python train.py --n_layer=10 --norm_place="pre" --rope_base=10000.0 --init="normal" --init_std_up=0.0326 --beta2=0.95 --weight_decay=0.15 --warmup_steps=504 --final_lr_fraction=0.1 --batch_tokens=32768
Each number is 500 + 40 x the weight over its row's rms, rounded and kept within 0 to 999. Layers, rows and columns count from 0. Numbers have three digits each. The size before them is the row's rms in percent of the matrix's.

# gate: layer 7 MLP gate, 512x192, rms 0.0807, rows 343-388, columns 0-95
# up: layer 7 MLP up, 512x192, rms 0.0792, rows 343-388, columns 0-95
# down: layer 7 MLP down (transposed), 512x192, rms 0.0771, rows 343-388, columns 0-95
gate343 100:512505544461448483474510449520414469463490509558492508467460555511571516403447519509524575471530572522486441409516484524516498475551534536534530536502536486503541413493512546448528465505456495539464448538513529474452426513558517486456525571540474423468453560519493453457537454489502411550
up343 100:555499518559529583453446589451515442509490590485490468559543550521495526486532541494475461495514437523507547483453527488530457491485425565516478504527488475507496532520446491548489485500471480429422464514455521594506491441504465445525534484520537492517446543459533529573514530513504545516
down343 099:526563466467476435498523417497578547516518532461496544484536508459452511447498540469523439504455491551562471465529509475494512511538467416477528526516535550444498504480524450497472509472499436539481494560513542464506519462520461455532507399524463515507515422447582455583438489515484526470
gate344 100:588505498441433502552465449495522551409459507503574388482576475535451481461507483504526513533521518501478516485517482510475497492527514546495511505482542493570515502501460490461425411480562452463486510482504526503492546448492466426464435490534452476490495556509478472559446548498430492584
up344 103:431487485555515474499476512611490450536508490575489507465515508458629491481596527537544515492487453518492488493468533504466551480429479414520496513509490536522492487554556442508560498562449508480524485461490510487530492501492527508448521523420562503474519465510493531459566449556447497586
down344 100:535393650465458524503489506590479490475520546537504555438491510515551448550502479501531524531583488432482529488549504523517514500463483505567567497457514541519545609501499474506489529530533461556527510479477496475576427508538521455470498550500506558534537553567513524500553456502499485524
gate345 102:449519618478474491539517430504493538431431462482526535487548523504548498449555431543542482465519519556461504490458603444514545539506478486476441474456487499556530497434542461497467448452483526517488445523496476516516516489539509496468423518464540544532521473484480520548560371492503556535
up345 102:487554489487508525499421506495531533507465520451448480491588526513506514433536498447487520494460541401522499541465499490518494513495489522473509507446478483491496515434495597471550538518486455523501452516482477451440434485510526441489456502476493497536507521557544532493553554497571454497
down345 103:487488484506517489534560468443509538461451521427496563430497517488506491488526521536564503518555470484506436484452534498475444568485480549461529394505474459526486492526559550513470508525489500495536494532482478512537425466500504538453569529493459445470430481559478506443479488457473518545
gate346 092:527531542459545479490568526483457546495474520557571575491505459494491523546508554597422477599571533436460566450571466464525510529526451515547513530571475488467496594477514535519506493509477430517532498439543516483473501429510436547527475510547474504530484434506434542467501513503529512535
up346 096:513459511464568426523499518413469490432533501462483447538514497535575525490437477515490502445393519533485459435560503561569519519435519485458512475454526507527566466452519524479535545509491468545499498541488558482543494542495497495492496516509459550444542471494487524500552507535484511452
down346 095:537573428499503459516476473483495512435566490527461475471558463480525524481493446468495433505461510562515461484396512562447472530517485514489431513487500508440504577499551528579525434484508449475450512545465494538486531533499478501479483457480521555471480523529443583472480470546502462561
gate347 096:523548525460500478522458509508475470557422458491503493455509497481522489517533503464556521518421557502532502525537507467488487537503488483592503564534534486583506488466448451466498527525448521464526469526421530393553495534542479519530519473545533518515492532481476506530531493525486485532
up347 096:560525490605446473529494476565499529531509510512459505536535504553524505519472456537558530526450459537476527488559445490487433533495462384521487436392564476481556533518434573559493424516517563503497492445420484526458567516516450478515447524501526556452495521527501505474581491421506504525
down347 096:407490461497553565572468571467494531476524537530558488524503527531423509498540471447479505490557463515545482469433566516534422444530537519481547493522533516512559529495507501588430508493552469563480515529466559472431518493514542558505583532490519542488508518478467493505444507471492537472
gate348 107:482477530487492508484486471561501595438457597505532469515475547505453413577483478527511489504452546565524508567459557482469456502538441499535477414442554430528562478523481557529459530553493514503400458427564549533549516523527466495485481497505475547435445476468556525493435523527410480555
up348 104:479467469468582472551466449466486576496498510461506608487461500454490534494488496483489415518522469508466494472461468538509485501541546448472575560527553542515470509535502465515488442495550518501468582474412442539474507510478482471509472485497578609460525552530519553526486477493454450494
down348 105:558454625516458484553493547480509486530488492466541566403455485563514512557505463527441475574494537445497530532519477472433430456436474539457457524464507552538523453509515485445453473521494546465524449520509506480513533479546509449510459490496479501531522536448498447462484444556560443480
gate349 100:524475568549534508463444485432550478472489468462517514481407527528558435483456477529509504455441581432492432459539550475542458509496615510527557448489462469530504542507523524504501427478492463526483518471526531500545483465441486515489488429565499475515595534457516446538470531481442522461
up349 101:544440518500454533508484458441500469464494476534491535441516531570498546509556542397514474491486437540452464449490486549432563473546528488523447493421513466471527492528548471473449529421507466512513516494512532534476510498544581598461450530519526492547509492470490536481465517438514524550
down349 104:539458391560453513528509484528465477446495510439495554447489561553495537495513543524507529475490420532553508479448501456476482443560522465513528567515535562437502513450551504503442550476540484467485529497458568441493497473518547482514423551474495581468529543529500514525503476559479447478
gate350 110:522465554549519429495471497520508547481513486474502476496501472569515566513533524550562552547498455573487532496546494486513464542541445559527525431495566483545526488503484557534450481515491498544455498408501418546499502545464489512482500459540535495510504529452499434556546569561538496518
up350 105:506527499548470473472534529529500474510541460518440559489522506555513475485547451490548475477516499534480468569472439436470545541487503527415453503467427464570518510484490504458446555433431532465496502429502455434470475471500438542484485518490524494478519543436519526491462516500469529460
down350 108:561543484547454518500468491497424469463459501440523467543424515483564456470496478495482514521460496554472441522528549570504519444493494555482416534478439413441422558484505468562493473442523512556487504459415532461476477523420453523528477420420540505500496463509497517493553494473500579495
gate351 103:550505543561510547555537466495465463537519520513503534535505445616505521539497582496455399509533532402463494531489504485484428484485422561498541515509516485457564540514471525571541533468552433520465459540500510494504495498442511430540505467477426507508524515495537583526459464493488521472
up351 100:507499498439478497515478510508483531485501483513494545445527488547513414442486476499520523557479462503588531527506593428497435503484488571520490466473517406500430497517450499407442445543526474412557487524518523499462561500501540495482469499462489525553443578505586438506424445452383472537
down351 102:485455477536599554559537465453478479415474497428518568441484509546469523457453513494478547549537558456485498519490563515509437499532478482440494490428499476500488524586536489597453542497525487499549534551582509472473465528421538522544486537418533462532543552519494458504485504526475474484
gate352 102:512534528437526418472468510481462608490478504453481508570479485452507549535470574503505446515569496579539435471477445533502498484543480399459472491444601505495454527462527515448449533508541476506471498497521553458476479439476453400439489529496486483523574527428496507512499460527560513443
up352 104:544522491525508459497490530478491511483542552455466497520486537634541488518477568504551430537509511487542416514536482534578445482544559457518514501470512454531524521551504517555470504493470556547496480496533531504449475485580580478471536498497595456544529528488560472512489514471542481407
down352 103:505477502473503407415498495539492487484459574468531528562534499469481532489521504446507473579508509474524495511522463583455424497525575554480385599499464538525435569480551449511503476517488501421537455488517473520464458516465466506517520467459426458505533451545528526503460487517494512444
gate353 102:436533566561440565355447502487450521496498531551474484469508477516469488479513484551480567520545561502455463489518549538445488427541537457480514509490483455533540495528565557529522444494472508506530477472509468501505547489555562507460480468552516569543531483461495479535499557450489425525
up353 103:552450504503387514484484537580518454533488482488525516511477510544475466466606488469487485477473481442473469445468503503490588530445457541504508526429477501495542523531523561490512545435521493397547466509457518568409488562563528510444579492471531457508423520473523532530549551528486543436
down353 103:457540354475504465539500484509492488480504528527447522495478525511532438517522470531480501503513533536513481452520475511420495487514600510455547452504506481500558555490492511464451541514531527495491437532425574481506552440503527415440560474465475524498521428542594581496533466462475492462
gate354 102:495529524531588490510463506496478557552526593521427469407506470471530565538498482433567488515525492489459493479523482492481477547514535546445509465572547480463588485488488513521461495449503526480422497495533560493542561421480448447479537511462467452531421410492492478525452477515474465472
up354 101:536462451488482481482531559470470466540449493530485572494497486479460489524480475415428556519449479484534437502562481485453526491491476536528470504526439530514588476484466505455541484508395473531534519601494509491433613526558513519488489499515461466495519469521463498482500458536481513500
down354 103:549535526533550516518534557519474434526512559530514544495540500469506482481555445505480470421465457496559511480508489455482505444545507450497499471437448495602439501512504485488496432471483458520457503491484474498474553530487523419490553522487490480543434465451521547477500493488516483515
gate355 108:494434540521459516512530480515444439470504508552489431482428444541503450440481534472477507482476498580520492458466561529494508523489530519477488526515535476493418503421483485522547467538533466544480503518504495489445494461500410456455475515436510428535563472502572573547453503543528459503
up355 103:438527448484544453496439539551529407496457502483513486476525436533490421450486577467501525594444494491493532508455451523503387462476479467522499437489542522490477517505497506486567499501519445484524543516451485555412571516419522522454476531503566445508542492551559410483524569503525488540
down355 107:581519471468439478514503523553471446548454502437460470484527461511467509546529466421500526485529542505596483446494481507491510571465479509508528469570529525530488510508507522448498486523479532476502551458488458502493511475463620640507482452502405554513527450477560540468513424464493491454
gate356 096:531439525505459536449436449430539490535526568491487460435461466532478454462548546546526443493479464579439437489529549480521482541539491504489540451541527524476502452504502574539544480492486528473558462539452531499535476502462539463468458483490449483504518459462488476426446542506433532541
up356 099:507529494478446456485492448511486490474574414484482485461524447512466474453483483517548472467433518471488503530567498476551552520485539500503450542496607563567440472528518502487517516411502555488536486486457529510504566416446508540523522482471511439517554503439506470473534478452443525509
down356 098:430440450467470528482569425533519546523443553536588518456492577509480461576542520581483462532516518460444560470511551480520544514523531485528469545498445568485495522478484452551482480496529435516529492545495455488473468507532513517459528517481540545403527487472480443571571502524505528553
gate357 101:539519515483490493432481441432538500472512459406459477493496530454479526461445536525422430523499533513513488509554441553509471449497446476533534424474556483472567490405479506539482540467518508546465480436433466534516513503456549547464493437540575558563530528496496558493521438476483567444
up357 098:497469492519450509396479473509479415502543457535471439473568541458478432521547521538490456602574458508495594478604477541576493474476519477515483396484516513503480470493527494487483530502519454495485526530520476515558541557478592507493530482443577466540503526539578501527491455438493506491
down357 102:539475396521496467523459589506516512586549451535496547517459473512443490470490534503497465562467491535499529463489509471513497491477525500455485480585528424473459437475506591489530465575487525421471530484474503455498516459486508503538541428473466492505497509437507436553520556483487486535
gate358 099:513583521529512483531534459507495486501512558458486486545533508496480528451526492455468487447561516531474474544483612481522426513537538453505567518521473488530589499526535545486506471494555470526474478458476444559505501533548451525491501508443506490612504403517458479588493482521562456468
up358 102:484549488496519493475491567508600471471554501512537457555558429537500449533416520476447516524455510465571465530491567471471431529523558512527506496524518458548552544447598532434473455406545490494453505479570427486522509486510531522487519441474582455547530443545475525528446549541475537530
down358 097:552509363540470498572478531527418477491487503451459495530426546463477517526507459512492458511530533512487549454434461499476506535496460410535468538472486511414419469418475487490432562502495484445475453517478606483460500495465561526421524484487516529442511478500519562484481527451506436511
gate359 096:533503507514430525500462542509535494540443475457471495549479513451461473535494526452466562446503550454525523526468480464503531551453530522562505573510471434482486546475513509557519503509518518472526502560419479471508470516492552593493484456509453474526470481559503512525518506548405454532
up359 098:537548521543510528448520516562480501517494471477538575510451511499483504506488571473461585495568441480500521464404527476576493512506494494481500481493476507457462520467513570510494499562590460458439572574518482515432426493399541522476452542486499465566547486474515575503579462427488553523
down359 097:611536586499527519535443434503486461476501526499535570492468432470471509525465491429441522423498532554496522509489531488472462504483573452494457468424490512516465542477532435473579502462538495570528484570545576527460530473547503551543552528485483487566471523499494506451447541537508487512
gate360 097:474484527465529506584541512479551532455460548507489471450460399451483524479433577524464511487467450494564516481515556523558526469507461560427530481512443507448521527475509527534469482483483501544503519508496561528488517478554492496531459468545461509564474416549542539492492536536446449472
up360 102:568458480497569514576561427478477451468528413517446510507507413545451497395400487519431474488564509471464423504468491514498618503505447484562476527459450518414502454475540469517513523501534506555514477536519511509511530567487486509529462432546543545518505470522520473483542525564432463476
down360 103:491505466525506491513483456491539515538565520453503480565462480528527462518546507472562410496549475537480469500519459540520537467544566492455517534493437449454466590533529472484494527627450500493459521504529492452495484555522496472520528523536476471570526498502469499540489469470510449500
gate361 100:452487508478472532483462479559504588473493521535533465514464428566542494536610500473411413567513543496536540537493438537521517545464484490457519534544454478506470558501504504486411468535588493487445473519481541513492429482460468478473558453482385479458456526504500480534459529564479450501
up361 099:482516493488520531493503506521548543550541492507526520527517419501563505556513556560448525524495480573493567549539550551492439460528483517437545495509499517544503426457451473526442462548533462575463524426472484486475522546468525447503566623526400459499542525515548396545530487500502483508
down361 095:488466379498413429486586508461520449480486420496501509531522547516544538526500491528462499490516476541501467458508422488483489489440532504515483496467510519464515462521550450538444471559415502456488441526437454442497499497485570487412454567413440435500464556521425472460491472555503473440
gate362 094:511518515513507544466490606476444533550536555533437388520529469519525509579543541549550437450489482512453514445502445474467483435490479476491487454521497513508481452504528465494489478459465479447481479479441436461554528482463509479549571504482506467561400549448546487522489472517484477526
up362 096:531436524559486511518506508535492479475483478528458556445557521488557516549548533507467488530524481499549586493464465477510471528469543542534548498458481540665570575511475474547474396468469423508440492564504482494555504536496482503497499482484505451458564453505467465498438472537481555446
down362 097:553480606473488547497597456519471451586481537608455486514556472541478537470553477506547455474466463407499515477528517535533455484528509500466510521435515566495498534469550533447543507466476488524486539471484475451504529546461431549494562454504499457493558480523497547394514564475476525450
gate363 103:537488536465499464537416494488422452467484547525457508479553451475475449451556456481501468457479506534437477515474515537506463472565474506455487467501533516468515486535464478519528518561457478535486464550446455479483471481444475482471534487523464449474475567513556590531463491594475407456
up363 096:479450521455501455532584484523559502571449521523552481450499541443485487456455482434469533401466486543475508450478521506472593448542481511546569489477454450561513455439406522528542437484481457560481488474465517484530459467507475474476463503452521544459459443475516525498567477497477499540
down363 097:526550463439543516485462467492504498499509510507520545538454481445488543525493518498527500457556439442543472481456571502414530511467522491461407556488519542557401552478450527510550515487497528554532454530537451509489488554381501537550448530548430469528464486514499508552448422535517456452
gate364 105:514491563505543522488517513527535457511510528519504524494466548536547502516524462483515424480441591537434446592554497472578535541512489480514526482481513486510478543468511477563465541532533549452509469529439539480453433502541538497483447513590590488542518532540402559555438486494551445494
up364 103:523566518491502505548519555511473472460574462474538517527515478501542423486558442446531479488442483463417426585566481508507496561534515498570451564444531471518504564452464526514535504559489502507493454452494498475548467572447453487463482482535468529483572493451560441520445526511481542503
down364 102:488491396490514479494562490493577471523450549529544522463516481477590517534522568514494484472546507577600507529499499630571414546531445577476552461430569549506484475483472497511542455506508458504483464463527532516520507486538462514484454511482502485503454579546482513549498490549502483483
gate365 101:527496485475473535441482558462514578523565485489535481556452491524533483531462509492502457479499545503467468484547465514521459452496568508480550447415492455461471490517522545490461496512462441530511478459476527461451430428505489536520443505464457588501428489474545498488457504570536475621
up365 097:502448499500513502512497552505447476494540539436422498513519506502426484563475497545546483481431454507538501542529434517548496560522465517446497602502564480519548521430476552496499461547542567535494438525456462470563448509542455473513455557455512475466500534478507412488527561503526565432
down365 097:486478480441455499423510509550510504472419516492574482489487470522530480480494538461555532464440588446559527450454500550485506472427524503535524504392524535510487520522488491540587469465445535487496480445463465498447551496496547471443518525535457506524524456489531514501513515548468471470
gate366 096:530435517576493436563498509475443537514447529482532538464531442437528588556485449475485519551509539477460465553522503449514521512477475539526493440516478503413516448503410531541509426479487454507532542511494525485495483483473460458446528489560477549519541583478488501517486447593421526463
up366 098:475475507560452498506470510479608485527569465482543422482477508471555516429523530503452505529474410479534532502483568574488417549522520487492490458532528478429519537471443507440505496569489460456525465493561500565554451479522451489476434455459472456467466445493473511499466548533485490542
down366 099:498497521471476548472438463536503525503533475475553577534444598545451435491492577455513518503494474592517445519569458554502553470498572527528461423602491520533524498523537564465536454530510466523459468470493539486491491482527536557536517495504529560588503497518503541521496445498502536512
gate367 095:441523527540385431520456438468549466456532516497556497468569528585520465486496562521501530561504502530496438514511502485502536533524542498489459473410521520522465492515534501463495456414512482451456496564468513499471509480475528480467461476460466496424496564492559516459503475511516581453
up367 099:514469542462477414498588479488478498531575538547607504472457479545464582414473478584463504493485438523522464493448463494574502482523405550485455547474466489478466474524476489501483438485556487516486527559469534423472478487535441480397496536535459470543539523513545475507517427507503567492
down367 099:503480410446516515459538401493489490520475507493496564399512456496466483568466481440507473493514536535568503573465475514465525532450534397504494436457520513513516518457471541491459537481454464499504468468461521477463515535529521525497462492540488470414488531487564489477418557455552507470
gate368 104:538522580520440429478443435487534496524480532513433489484434539540506464521454505510529506421478505507490527538571611415515486472455597527473548425474503476515522529473565489489479458509494421413483531481468472542527449526473486537442478479542478434517559444428516492553506479539512551556
up368 106:491486520484454437477476486470494532512446495510546453494537516548427505470448519420568541622468493482495500486567439560451486569528451516493454527557479435538504410449444579536497454553577527480467463481536483450450460626502528512516466569564563463583487425496490500484494519488501458469
down368 107:529555343512509546549485462483523517474442536461463457501499480469477465454502566452482494523566450465488504474465525478518497508518524510486502483528463490492515489377512509405526571495498519435436514512537477549521551514480506464526434510509582481484485519510515555511529500458449491548
gate369 105:506503551481478511512575449457458507452478516515476472443475511535468474437453458489472381502493501550500458504538447463552465493515506536459472466458502503530566541483560530487484474529494565513489509535569510411461525430587453513512464442531547528562503527511520542438452463540493519553
up369 105:501456513543530509508524502516491511524586595504486438502497485511475487523515511476426498501452487499455493561518550563507475556506552528497527452566458477507488480489492538482516507451477504527498432522455486482575559532544499543518513444504640526533514513546531509465505526522543520418
down369 104:481474458499518501522524539462463436527420425535511498485392506464413539501495501430494542476496491509477493507533548601461474476464455490445480531516515538475455520432422448518526573501406495526505453479484519478551459455441495465538433477574395485547562478444512538484462560496497493484
gate370 106:506502558448507521489488455477491462482460462529477459520509527531534559453514505484477495413544467556412473490486544459573483493504493540576531537409511507496455525470460461520491532517485524519485493475458438513442476450492431510447504416512490456558541528493505511454476484519580572485
up370 105:511537490462532460442475530517495510515484495466465497472474547467490452469516566516536529392523601478461475466434506423496541466495475535439468520477483530413485494522448445561474503516522574449473460476496479510524393569506464445430487481568524478467502517551517475505484515490492455529
down370 105:475495500543484479497481465472421451526520486565554528483410561441524549488479417483516503442476450525465509427505484525513488560501552490538486489482528502579563490552557483486505489510454474493500506524505540453468523461493497488517456531458486474571471518483461506486498549510494488477
gate371 091:415501521492541521471523404497481426427472405526504514572431536522492500529465462485491527545505577522529456464520499543489495507537519510423552533484420555437513512478511444516477512477477457506446432548494460541416511528442555442434515437509516525500550510547480567527541494499550530564
up371 097:548473527580395517469512517528497517581510483546468508507488490478518479474499516512513485589460461503544567500515478577586521502491488458461478483595493522516442536500516485488526523495536497489493399522501494499531507441488524533431538533537477568529448397479518574520617542431517530499
down371 095:533476320545532517511459540485471469527527447472498453418461440488494491507467487493474498516503536507534540519473540462487472530455513499537557483541506508464530498463557448579495485590465563525535479500473573483507488495479497559595521559476471456468515538475515513479461478534451446449
gate372 096:477476504566531495445480449470537474546448444507506465444517513493519459490480478482491504534519478459479528473516545473478465481461550470485468494440567505580499515584471534543457484496476521557442638475466476499554509530475544499449467482560473507434521486414490438548487492446457471577
up372 104:547621470471533427499439523562401574490501530509523585522505452465494554462482472514493598513519499481576438554504479510540508488487519443530548568511544503543476555512512515547517471586498471470507558432484506524514441533543528451561458451481397425550529542517546513554463507477540470455
down372 101:496480479503489506483540502492551489523412511501543523492504565493576562500497480430504460422541466505469511434552512567540526522499481491483455460482493446540435462512554396511487468540461502471522530488481457469541544446542548422500589484489478468500559515493531478556495539513509524552
gate373 108:486473506517499509493463454549505462475498474565428429507514441509509537461516458526449531463482524480488482528529541502447409533530490479493624476459555473511469541495499477548461447533446465509462521444489472477503439418554491506496485424482486562579506542504468545452519434528532496481
up373 105:434522508530543522511451493552524529540574506474498576506540463464452530475557503456513481482497489450486562520481416470488567508445462605459546517500467493532513449541492455512465486457549464500432535518507584569453438527577578518540481481510478411472540526443561499501485488455516461451
down373 102:480457539515481429445480531488488503577485483436447488497458514482480474449482501460512522505531497505525522482437511429508475547528516590539472479531549509503481492507540566552482523485504615507495519469466510504481527460556479478528485476470481535514505446514498572454540485512494534488
gate374 097:579531518462446479458462550486546472444443501544461499453413548516513492451499519514469517521498512523495496518470483448477496504490519536534525500433446484548520511449567497525494486448587545515555526479508399477523473603463515546400526526531520560489482527480499557601514528519492538558
up374 097:432488493472541519483414455474479540545467515519556527531507477488489520540518492515505492519534482477462436492479500521543514537529552490520502535484497560458543426536492562455499517559509546514486483513519474553432500519622388509452498552492455495437540559520531549490509504513448528509
down374 097:504498455465501543541425441501497488490449559498509527500457441564484466508517481443493444451493499560521505463442495505482523488481537541476541476536463432449479515482483495511588481428505474504539402547484457509506540492517583509511536500602587506458518431528527512502506492437484399486
gate375 105:519431538498493465485467503474544539578510510500483467492467503508495549491543440493426477551535502436477427490508497507475439505558451503509504522499543505481563525507537543527475496494493417538526534523481576456489435479426500532524544562485529572558471526513459484532519485573510549434
up375 103:516418515543481498477402548508502523525576536502487455414528442586479528507491533526461512517548432590468550527424462537503499517498485458493506495445511535509466457548492482533469471553501394578514456490577522442491493553525510498555468504470520493476520489513486478547449475496525430512
down375 103:418456487540532467472563526504572458508453512496545528514523516536528604455539456481514518491456453568490475553478483478479531441497447442455509482491524486494443517488549433460449557551542495559466467506481514500552524493517421499560533455524511458515424512502506450463537475491503524465
gate376 095:517472499562551507439495491455505619540549543465485543511476562516511520471493488476567509512491515524489522527514481522475491521515524491534483495525485549453426587515473488509510618458547493538482527481468519456478526487446421470525456493497485574509487480514499499492432529483421511482
up376 095:432501510537429521549562457472481507522576486480500488511503476528577541423542485543478498517423490565535534464525531496420495513470544457468464494452482523467495522571447525466598495495572492524517472493544526536456574457502542469490455477493475504582509466451479487499535568445575571429
down376 097:541499405525558511569542564551547500442472486509489514547465516493462411491457480473583509423488472492503510549540486514488528499579471478513505492529469500447442524497550485432482540519482572529520531472486468507472469566441371435498457489571562503528444515481521443474539512410430480496
gate377 100:523527546500487577502485546481498505526518498491553544493494449477566513513479545568462511518567508528421497434493453493510499510512542460532595480516562410464497519408409504503518514483471458542469578496512562465554460491516497539484489519529511515481541533495482438542529451493498471496
up377 099:514509540498515572517510547546596467526466535480545477556436506486572492547538572460517504477643561534502521478480522470473470425490493482453457506496483467538486493482530471500532517495468504556438459541566502577473484460464544471561454482568436542485445571444502461420485537529433440419
down377 101:507426555554500557480514425488558538482481524584521507473547443533568459519534508511505495477561523520452454528517529472583560502489506507527520470539515445492407573527441435478509512553527404550522446569484485501470521502521535516503554461452491451407486496475485480486483545487488452483
gate378 102:552531573462456465457478547477491569463447558586499497424484519535527577497479480562506479485456542506478503488525458549479526485634519497565498477399513435498532476558463589534451445508550447467459479467476493502450505465494475520487514516444486519514481501464509502497508475502480457502
up378 102:545483520454516479473497510490504491458484494488548535446489456507506507536507531541471543410498536488503583418509523554419489555477529569416471487546496550472469521497467564488475506493566496469514470484514496495480512505603457439460476460532462499501512483534521481514523500436513467505
down378 103:484477498490522475432526415511516467563528519412551522488514505589470492493559517461442453513495514518517508417500513511522460562471535432516494544526513541472471509469468455543531466512503495467467509500493592530557520531564561540571416483493501521467514511517544490494479574581435620503
gate379 101:440403510521545491502540458547384532518495473530520514468532475514444513412502497403415496513463460499477456547584452492481515552441459515473488517446565544492534521438545487489505513383543561482419502494466473486471433517535497503447544503555489435554532453515538494515449494510524504496
up379 104:511510521528526534558486577523423509551418495445576465476503491447497514469462440473475425559520545491470420485469461543497492455576577496512521472510450453530533566446515468483472461545474504495576511441571558401508490455454472547504506598519470516538494493461405504456491474481514522455
down379 105:479530459495550464514527561517391494533571481545429439534493515570488523490531430479489477517420504485523545519501502578511424516520465533447571483586560539492514442528539469577491504467464545533468472552509526453486538497499516516484498504497523475462519464517443495482457408463456568517
gate380 097:523481507483520493498528465528461505518525530469530527551477511487475525501559482532445476464539537446479479476457506574503480443515505496536448507466485432557470486470476516510504494508561562563500418562517564486464496455471438488452576575483420477444498547472521405538465498499438525462
up380 102:506469472543531502530540553499462451503522464457488569539493597473524505497476458495524585492469548476492546412509465409469526541518511491474432518504554492523511435497439488508435555459514424469494420507545551476553478433517453567518472494564537392544458568516451465521443453476543445432
down380 102:492545636524607535543526454556487499522454524513422515529469463497509551523533532522523474498498482426499451460553552493545477532538533428438550506509505499490434538474471466504533554523527476545494528483492428566517512480482488513501538561541516500529449499550474490574525571490537556482
gate381 098:476535520530404522541463546511516534551541499504560478490494441548552581498486577470454459486545505515467483534513489501484482470534464554484505479443497559503527523539494572520490492495505462534468505477526524515515512425473426508416470439530476531535507452532502521517477451502513524508
up381 097:510550520579468472478408468528444507506497503465504484509473536503487498503500537512457477515523392476472486596510433500536475459453511552482543547468532486472484486515513498488503455569488487538477493544503516607517468446513490478513414519523492490553472497520479460458479480480582528404
down381 096:461499436565439559530452527467594516510510498482480517488544496505497486558487429553504452465480477463492504488496486485556509465437534489445482544490464512484447490558546516457513418534615539545503505457520421521530516447450451442405502569450542516460503465536495489506504490427444488464
gate382 098:489476549494532456524536572488442482479535524518541477506531460514503503457538482495389499477513465477493440542538407545545493514500473455450543455463493508526493523474452471526493541505501470540478540473509498527537560495483507462435514497506573566535546472440535420504508494473470501529
up382 097:488470475510476487505504512439621522509511477523541536515495475543523489502479526559470520497529557482467470460441578437496476503486484547568490567496483516490548478532442527525558394530451544523522560469537482453522483489484498537544490468516470510535555560484493553531508465437543473512
down382 095:495549567557434515462410526564437496470455513501490450481447427516537421458496522481495519449541477523462448535486533499524562543512457422541479512486473507482458535511445520511459486513569466508517423451482579545485446512545514576460518483505390544511506498498473530545537511527506509486
gate383 100:532484562525399409482478486605482469540473484565565503447408470510542482504576516469510543464500503478454442562504587500458439473524448515506514479473466484541480493470543453485466503504490449453483480472477495515546528527483546513438529457536450481516503449410478559457489451535534538471
up383 105:456497501526391467420536528493543510506507461528469517480526549577550533504553470504514517517467498490567477456529454526522512507476457533468461499468489554568510526492483507493515517534526557450455462533430523443488486511529448471525446534493550552516533456497469414515492512551508482566
down383 105:481563398518458511525546528542443557486511484495475460522515567577484557488530556520524436467553454520460395469515559501547534490436478493527522478472494538523575536483472547485513532521459482518551514485465498529482492455507502482533487571479507458504531436536471548487476503473475504505
gate384 100:489527507599501532476467479571477513488500523576549429496501467563436507544440503520455504496482517481511468594525495515426434533540539543470454469495511476472505503467476501494525518511544513458470419497451496548479467515449527520466577428473448514493488444449524539488461496541492467446
up384 097:489481486596553523508538515548456468455539536565520553482489535437498471566502475521467507497461481381508511546490457496488471529473528500504438472542526522397497468519425536487464476529580518463465438530490447516485502508495485492470498467447489510453555449547539407474519518526595507461
down384 101:466459361481473545507391483523517519515557461502483443467564505463544543510458408524533491481492462505501490494522469516509525494437487502477478486535509499451486446515441453459491520530538489439466518551474548466485485456546526536538529506416415585517514474585491417490510465414422529511
gate385 099:459509512529511520478480522481547506502507510481509509480527471485448525482499445498486448519460487564540501459487505570540580493518458488451495455498522441524596482487492491449550466544495496553462476481544477499431486437526580529491491548503495503495418519532447502456453454494467521511
up385 098:539490517549477476556458521465550524446457523491508490509441538487534565485515429557544482481454477534491389480504480503507499545478557507531500473469514516490452510491532515462523473561527504507365445534448532502572523551497465483488520483541550497403506478476464523487562435495496529540
down385 099:523513492494491487562544495473483502441532497563489451442438486531544474447575498472448516536519510470500452537449420429530506612477519494448565514489490503508471553471505440515476489499526447510462505491571454434528501474456454477549543527493487455436452518526472413483497476525530453453
gate386 098:482519495547514508536468514471554607530501553500574521444474438443512515489526507475549560537543491620496464526466526507442497484536474503509492537425521491470459581545517484528544500427474464532467426551476554499485542496513540525449507481544521431460470521483496496525494533499545452540
up386 098:488479504512513550466479537504516532535492576474448489563491421465470423521579535494492583505479522518518475469518523508472419514481491497464532569544538526469505478481600541454520504541516530452574560509469495513528494455463414478528485568507439431521496524414520417457510505457483494476
down386 098:521595469451491523495450551502466509490498426475477505523527516480452465470512508483473392527480568553516468517474462517481495477483501507543481460435460500573537508481513450504510485531564600508416453495490489523427580490443489417470517482484568486504499472477477517475546534510516499412
gate387 106:500534571524465439414490527615489544479428475505501510478506504423464489553470533464439494487576507540457514505489531418484508487513548493542518457463506532580510451463494526509495489566474527588527467512527496521493559517508517560462481460561439476539533557454567454495520552513476540512
up387 104:486522526565490489468555502519494459484506490512522553564519484478456506488445510492468498517547503547477550532549551481479489545542602516507466568522570501455512591511513511503425479563563480442530471432525580530499430474530440575538520480554460480511451534486459492462512464499436504497
down387 105:461471454520553544495474429540499529502512468537474515488549568457436472494537557438513498486448422506508551584510445511432518499555500526510505492467527544444448423496534589445520491490489444526497487458533488549477545505508464523468485510521527486487491513515569497460500522514495455505
gate388 095:479543524518505487481435482563536522473515465535512513479496494491505515549528493541502500496462548511551504599525499563501441586570462535529434455515455512452534506492509521462460458493598547496505470477545520537499471412501438533515439462552503446435520490429498528488465509480502400500
up388 097:541490544423514522473473477484464498516594508546534464483490490573515464449513531442486497580573514516532488491559503574425466526511557567507477480515493475466584478495463508418530424556509542524488445491503483534447472496487439541499527440511452483480451500466492506466498495453545413487
down388 094:497439295448471523481543547452557550471478489470495482478437452458516521567472535474496537473517549464545510548489465479509494535534434531549545554599505540434519506503503481540492439503453506580470515508521499503495543507468525504520474515454498454371492516516483440492429545496525569528